Weights of a small transformer language model.
Architecture: RMSNorm before each block, no biases in attention or MLP, untied embeddings.
Each number is 50 + 15 x the weight over the matrix's rms, rounded and kept within 0 to 99. Layers, rows and columns count from 0.

# q: layer 3 attention query, 128x128, rms 0.0935, rows 70-78,102-109, columns 0-127
# k: layer 3 attention key, 64x128, rms 0.0979, rows 38-45, columns 0-127
q70:38 38 43 47 62 54 73 50 39 49 47 66 59 65 56 55 70 64 48 69 86 10 45 51 59 54 61 29 39 64 38 43 44 74 51 56 60 59 48 71 61 73 64 44 58 57 64 45 60 33 76 57 48 55 20 40 32 39 50 65 52 42 63 49 54 74 20 62 60 40 31 50 51 30 52 67 62 66 59 26 47 51 45 39 57 81 57 32 38 02 56 34 59 49 55 37 54 38 52 45 30 26 23 31 42 55 53 35 33 22 53 70 57 46 43 75 38 65 46 76 42 55 77 42 57 73 22 43
q102:51 46 39 64 50 36 56 39 49 51 35 57 44 51 38 50 70 72 52 17 49 28 66 62 52 53 24 35 51 70 33 53 43 56 46 28 66 50 64 70 54 80 56 32 73 52 40 56 51 43 53 61 78 53 41 15 39 75 38 35 62 39 22 31 24 44 25 32 60 78 40 32 29 30 37 51 53 57 69 51 52 36 29 38 79 65 56 52 23 62 91 43 52 35 53 34 36 17 32 49 27 37 47 52 68 36 63 28 55 66 49 38 42 56 54 83 37 47 71 63 66 71 30 13 37 65 32 46
k38:39 57 59 18 44 42 66 70 52 39 51 28 55 56 38 49 71 47 45 69 50 67 37 60 17 55 58 45 34 30 50 71 43 70 54 30 55 57 44 68 40 52 78 51 58 34 70 47 39 44 29 54 56 46 59 50 40 28 30 67 34 47 69 39 74 64 78 49 79 41 66 58 57 21 47 68 52 49 40 49 28 07 63 60 40 21 50 46 44 51 35 51 22 49 66 42 25 16 55 25 28 49 53 51 59 51 54 51 53 37 41 76 71 37 47 57 41 39 28 50 49 37 66 34 74 54 45 42
q71:47 65 36 33 37 42 78 61 36 74 69 84 56 48 51 53 47 44 38 69 55 26 22 33 48 37 58 56 64 25 65 45 58 54 63 52 51 70 82 21 69 65 75 82 38 42 73 54 43 52 15 13 40 53 50 56 72 23 64 33 22 36 68 63 52 29 64 20 45 46 37 45 45 59 49 67 68 72 17 48 38 76 45 70 38 57 35 48 60 53 72 55 45 59 32 66 87 62 68 41 54 72 27 41 09 37 64 43 23 24 66 35 29 44 60 57 51 50 54 57 22 38 43 41 31 57 71 87
q103:47 46 41 43 49 74 39 34 34 81 52 68 61 50 53 61 55 43 39 30 76 54 45 41 42 57 45 45 58 29 65 47 20 15 62 41 57 43 68 52 59 56 43 71 21 53 39 34 59 41 49 60 32 60 34 68 54 43 55 46 65 36 31 77 30 40 43 76 52 56 37 57 24 54 53 57 35 47 63 28 44 48 38 47 66 13 51 60 56 52 44 16 65 62 46 41 54 06 47 35 71 39 52 85 57 44 53 71 76 40 51 58 59 38 51 61 33 30 18 41 45 52 30 56 57 48 30 49
k39:52 64 53 65 56 54 64 59 60 23 69 53 40 59 49 51 51 49 59 52 30 60 49 87 59 44 60 63 75 59 34 51 71 40 41 52 28 40 71 44 51 43 53 45 45 41 46 51 18 51 51 38 77 33 37 29 39 73 48 59 39 51 46 74 62 44 64 22 44 50 60 65 60 52 56 33 63 61 30 66 75 32 33 28 68 41 31 58 62 38 59 75 31 50 76 39 57 84 51 45 42 61 64 60 62 48 70 53 19 64 37 57 35 51 48 28 41 50 40 27 45 13 50 37 64 42 51 89
q72:48 53 49 50 20 46 50 45 49 53 56 54 37 32 40 28 35 51 55 34 24 35 54 49 91 65 41 48 37 58 64 56 56 43 53 45 67 43 59 49 60 50 63 37 35 35 83 81 41 68 39 55 51 31 37 41 42 51 15 44 58 41 49 45 45 26 54 53 53 67 45 52 49 45 67 65 47 53 46 25 23 72 35 72 74 32 53 37 69 47 66 30 55 56 68 70 50 64 56 91 36 47 53 36 28 33 71 32 44 48 54 31 17 42 54 42 31 66 74 73 39 43 59 27 64 53 70 67
q104:60 44 63 52 19 55 38 39 58 56 51 74 40 48 59 46 35 49 52 36 45 48 55 45 40 53 56 39 48 43 66 61 51 54 30 20 54 31 53 82 57 64 50 58 60 13 45 55 51 90 13 49 72 56 28 34 57 50 39 47 45 55 54 30 46 51 76 37 35 44 22 49 51 43 51 55 58 40 64 56 38 58 67 38 95 43 59 38 64 41 67 66 62 43 24 33 55 53 26 43 67 57 55 19 44 39 30 26 50 51 60 40 26 40 43 56 47 62 44 56 30 53 51 42 42 54 40 65
k40:63 21 44 78 53 44 44 72 77 64 66 36 25 72 46 63 61 53 49 66 59 51 61 58 44 56 61 66 48 45 28 55 35 47 47 89 41 62 35 40 31 46 63 52 57 56 20 54 92 54 49 70 54 61 51 27 46 56 59 34 63 41 72 57 56 66 52 43 36 17 49 42 40 62 45 33 53 34 64 65 64 38 46 40 47 54 51 62 35 55 43 32 60 59 50 59 37 56 64 58 07 48 46 61 56 56 53 43 31 64 54 70 34 70 50 47 49 42 45 41 64 52 41 67 47 51 55 38
q73:62 67 50 72 50 68 64 35 51 38 35 21 39 39 50 60 41 46 44 52 35 63 61 19 43 50 21 51 38 59 40 50 26 42 25 59 65 47 76 54 61 29 51 24 50 35 50 54 45 54 52 50 54 27 55 44 33 71 44 64 52 62 73 44 36 73 13 48 67 58 60 47 58 40 81 68 46 55 84 37 38 39 34 43 36 42 42 70 27 53 46 67 55 25 63 36 64 49 59 49 51 68 73 54 40 69 76 53 59 58 66 67 16 72 41 54 61 58 60 69 68 53 43 46 59 53 67 41
q105:45 33 38 49 40 63 28 70 42 58 18 79 44 34 51 42 42 28 30 70 64 26 47 48 59 80 20 35 45 50 57 64 38 82 47 43 56 53 18 67 69 48 54 44 34 43 80 51 70 39 59 75 74 49 52 51 43 61 38 42 34 75 56 51 38 60 62 48 59 44 32 49 54 47 42 41 69 28 52 49 38 68 49 36 67 73 43 44 13 41 36 59 32 46 46 63 28 31 56 57 50 31 67 58 45 51 38 44 55 62 61 51 32 73 72 23 61 62 49 38 31 47 38 45 48 49 39 26
k41:41 57 34 57 58 81 61 45 43 63 62 58 40 65 39 60 54 67 79 36 78 62 51 66 22 59 55 43 32 46 48 46 60 37 28 36 47 58 68 35 58 67 44 48 66 69 28 42 84 97 53 17 46 56 34 43 47 39 38 46 47 33 63 37 63 51 62 47 71 37 41 63 52 45 56 37 80 34 42 49 48 37 42 54 48 60 61 41 54 67 50 61 55 54 47 27 55 34 22 49 26 55 38 66 45 40 58 81 59 56 46 52 66 28 53 44 33 38 62 47 66 62 44 60 33 58 64 52
q74:54 63 52 35 38 45 49 63 60 37 51 40 44 31 71 74 68 77 39 61 74 52 37 60 48 51 70 59 40 81 66 31 44 62 45 62 57 66 47 81 43 39 66 53 76 54 21 47 44 25 58 45 72 41 48 59 38 57 34 28 54 33 62 55 81 43 48 64 49 67 68 58 98 53 87 44 49 37 70 40 72 37 71 35 53 69 54 18 58 46 46 45 58 38 52 33 56 43 29 48 62 63 63 37 52 58 56 48 61 40 39 74 45 49 27 71 71 77 28 79 55 51 57 72 45 55 71 54
q106:54 53 32 57 62 46 17 23 63 37 52 63 41 54 64 48 52 63 47 22 33 39 74 50 25 62 44 51 43 55 49 46 36 31 27 48 29 42 23 59 43 49 54 26 51 34 39 44 47 83 35 57 32 23 26 32 51 72 56 35 43 37 64 58 75 70 63 65 48 03 57 53 63 48 64 37 53 05 32 23 51 52 66 65 42 85 41 37 32 63 53 54 62 66 48 55 49 33 46 53 76 99 45 51 59 40 72 59 52 46 51 54 31 18 48 87 60 65 76 51 54 71 63 39 64 37 43 38
k42:55 43 47 38 41 63 40 60 58 60 42 33 60 36 88 41 64 46 45 72 52 55 33 56 40 48 43 42 48 45 33 64 64 43 36 34 47 46 29 19 49 71 48 56 64 70 35 30 57 60 52 62 73 46 48 53 51 60 43 55 23 32 42 71 43 50 22 49 58 72 35 50 64 74 51 27 38 56 78 53 63 34 58 41 84 59 64 51 38 52 52 12 51 39 54 57 43 31 24 75 21 41 55 44 70 81 53 53 52 48 62 63 63 39 49 63 52 64 61 85 36 41 32 33 50 36 66 39
q75:21 34 61 63 58 28 49 31 42 57 46 61 45 48 35 60 54 41 63 56 56 36 46 26 46 50 58 38 65 59 28 16 36 55 62 49 47 81 62 55 50 62 23 46 29 62 63 54 33 56 26 21 55 52 51 57 40 43 58 57 53 50 60 35 65 56 57 67 24 43 54 45 39 35 46 53 42 62 29 35 58 50 50 35 61 42 70 61 17 24 09 38 50 21 50 39 38 61 60 05 30 43 58 38 38 56 33 39 80 46 62 64 42 72 29 37 41 48 64 48 50 54 45 54 51 41 53 35
q107:37 40 34 30 29 32 62 20 27 73 38 49 57 53 40 18 39 73 63 44 35 57 58 78 75 65 58 98 71 06 65 45 39 71 64 65 64 39 37 57 35 82 36 59 37 52 64 64 58 56 61 22 46 19 47 40 59 43 86 47 63 66 82 27 42 59 73 38 39 36 63 50 31 37 41 81 73 45 47 44 67 34 33 47 34 28 44 70 66 59 26 64 51 40 32 55 77 48 91 34 85 37 38 47 36 76 72 42 41 40 49 45 66 47 21 70 69 55 56 47 33 57 22 63 49 79 70 55
k43:27 53 49 26 55 27 53 56 59 55 54 51 51 42 56 49 42 51 62 46 59 70 45 85 41 48 31 38 34 66 48 31 46 45 48 37 45 42 36 81 34 36 31 51 27 37 63 02 64 57 56 53 58 47 71 34 53 69 68 42 51 56 45 42 33 39 40 61 47 64 46 25 28 49 43 22 66 36 63 70 44 53 34 93 66 62 25 46 52 64 63 68 46 31 34 41 64 38 46 27 78 63 25 50 52 58 74 59 50 51 58 55 18 40 63 47 52 32 72 43 42 81 41 63 44 05 58 47
q76:46 26 29 22 65 28 53 77 43 66 66 19 46 61 33 63 65 24 12 43 59 52 53 35 33 87 50 24 61 20 54 26 51 33 78 65 75 46 34 55 80 41 56 71 68 34 39 48 48 74 29 63 14 65 53 00 51 87 73 59 50 70 46 36 31 68 99 39 50 35 37 48 31 60 69 62 77 47 60 61 59 27 70 36 56 67 34 36 59 55 26 65 35 79 42 43 61 22 34 13 59 43 70 74 59 41 56 54 61 56 58 71 39 49 62 56 16 46 41 25 52 64 14 47 07 44 56 30
q108:64 51 57 33 79 76 38 52 53 48 51 46 35 52 53 48 41 45 61 55 61 54 53 42 41 42 55 39 71 60 55 37 25 74 61 53 58 46 44 43 51 43 47 31 56 48 57 69 56 54 32 62 56 42 29 74 61 54 64 43 42 44 59 51 51 58 41 57 58 51 67 52 56 56 40 45 56 55 58 44 45 63 27 40 42 72 50 56 58 65 28 25 57 50 40 41 64 49 54 55 41 52 59 42 55 49 46 50 31 61 48 55 36 55 42 83 64 58 50 45 15 61 46 77 64 26 57 46
k44:57 53 61 54 36 55 54 37 30 51 29 51 59 50 55 44 54 61 50 39 45 41 46 55 72 46 65 46 48 53 44 64 52 30 52 39 36 73 42 40 56 44 57 55 62 38 58 70 64 57 82 46 52 60 54 56 55 44 50 36 52 49 42 60 40 40 41 43 50 62 58 44 30 76 56 54 57 54 43 54 39 39 36 58 49 52 50 60 48 42 49 60 56 47 56 45 38 44 48 34 53 57 54 59 35 54 75 55 71 57 62 27 73 54 51 55 69 56 40 48 62 57 46 23 62 65 46 49
q77:53 43 74 30 59 39 52 55 59 53 54 41 51 43 79 70 48 41 49 63 45 36 72 05 49 68 54 47 60 34 01 21 39 57 61 40 74 59 52 33 39 48 70 45 57 31 45 52 48 44 38 35 37 42 45 46 43 53 58 65 37 67 53 31 32 42 48 39 78 51 43 59 47 52 50 60 69 73 50 62 55 27 58 59 75 47 50 36 54 38 32 36 73 81 54 60 49 18 56 62 64 57 52 63 58 36 54 45 69 70 64 58 55 55 51 44 35 60 65 36 39 40 45 25 47 53 38 36
q109:50 63 64 31 74 65 53 53 41 44 73 39 51 41 56 56 50 41 46 72 66 44 61 53 48 49 55 48 46 51 56 49 43 77 63 48 62 47 52 58 51 69 51 37 62 50 39 63 63 65 31 49 47 58 32 38 72 57 45 55 48 42 53 39 51 46 32 56 53 37 46 50 54 50 58 45 43 65 69 56 48 59 47 44 42 67 41 26 42 38 31 37 44 62 51 52 61 82 72 50 56 35 55 49 59 60 79 58 45 57 49 43 47 42 53 62 62 41 47 50 30 46 61 61 43 47 60 61
k45:45 41 48 61 39 40 53 42 73 45 29 63 49 50 65 46 58 59 53 54 49 50 49 53 46 59 46 44 53 44 40 47 56 31 47 51 18 31 45 44 70 46 19 63 40 42 57 66 51 46 62 72 50 43 42 49 51 56 60 54 48 37 44 74 55 35 42 47 40 39 49 30 33 53 54 42 58 44 46 58 57 44 62 59 76 44 54 68 45 61 47 72 61 44 42 45 47 40 53 44 67 59 43 60 54 45 52 52 30 54 62 46 62 56 40 64 42 48 50 62 56 62 43 50 51 41 45 52
q78:30 79 53 45 61 64 47 37 70 40 73 83 64 33 18 50 47 64 46 74 53 49 32 27 46 56 37 91 48 58 35 54 63 50 25 46 61 55 69 41 35 40 83 47 23 74 75 42 38 36 43 54 60 36 37 67 66 41 38 37 52 32 56 43 35 54 41 31 77 68 43 52 67 64 69 59 43 67 46 65 08 32 52 58 49 73 58 36 27 47 74 45 55 41 27 49 56 45 43 76 33 53 27 53 43 46 35 34 66 60 67 64 40 64 39 65 42 65 53 52 44 57 53 44 85 48 47 69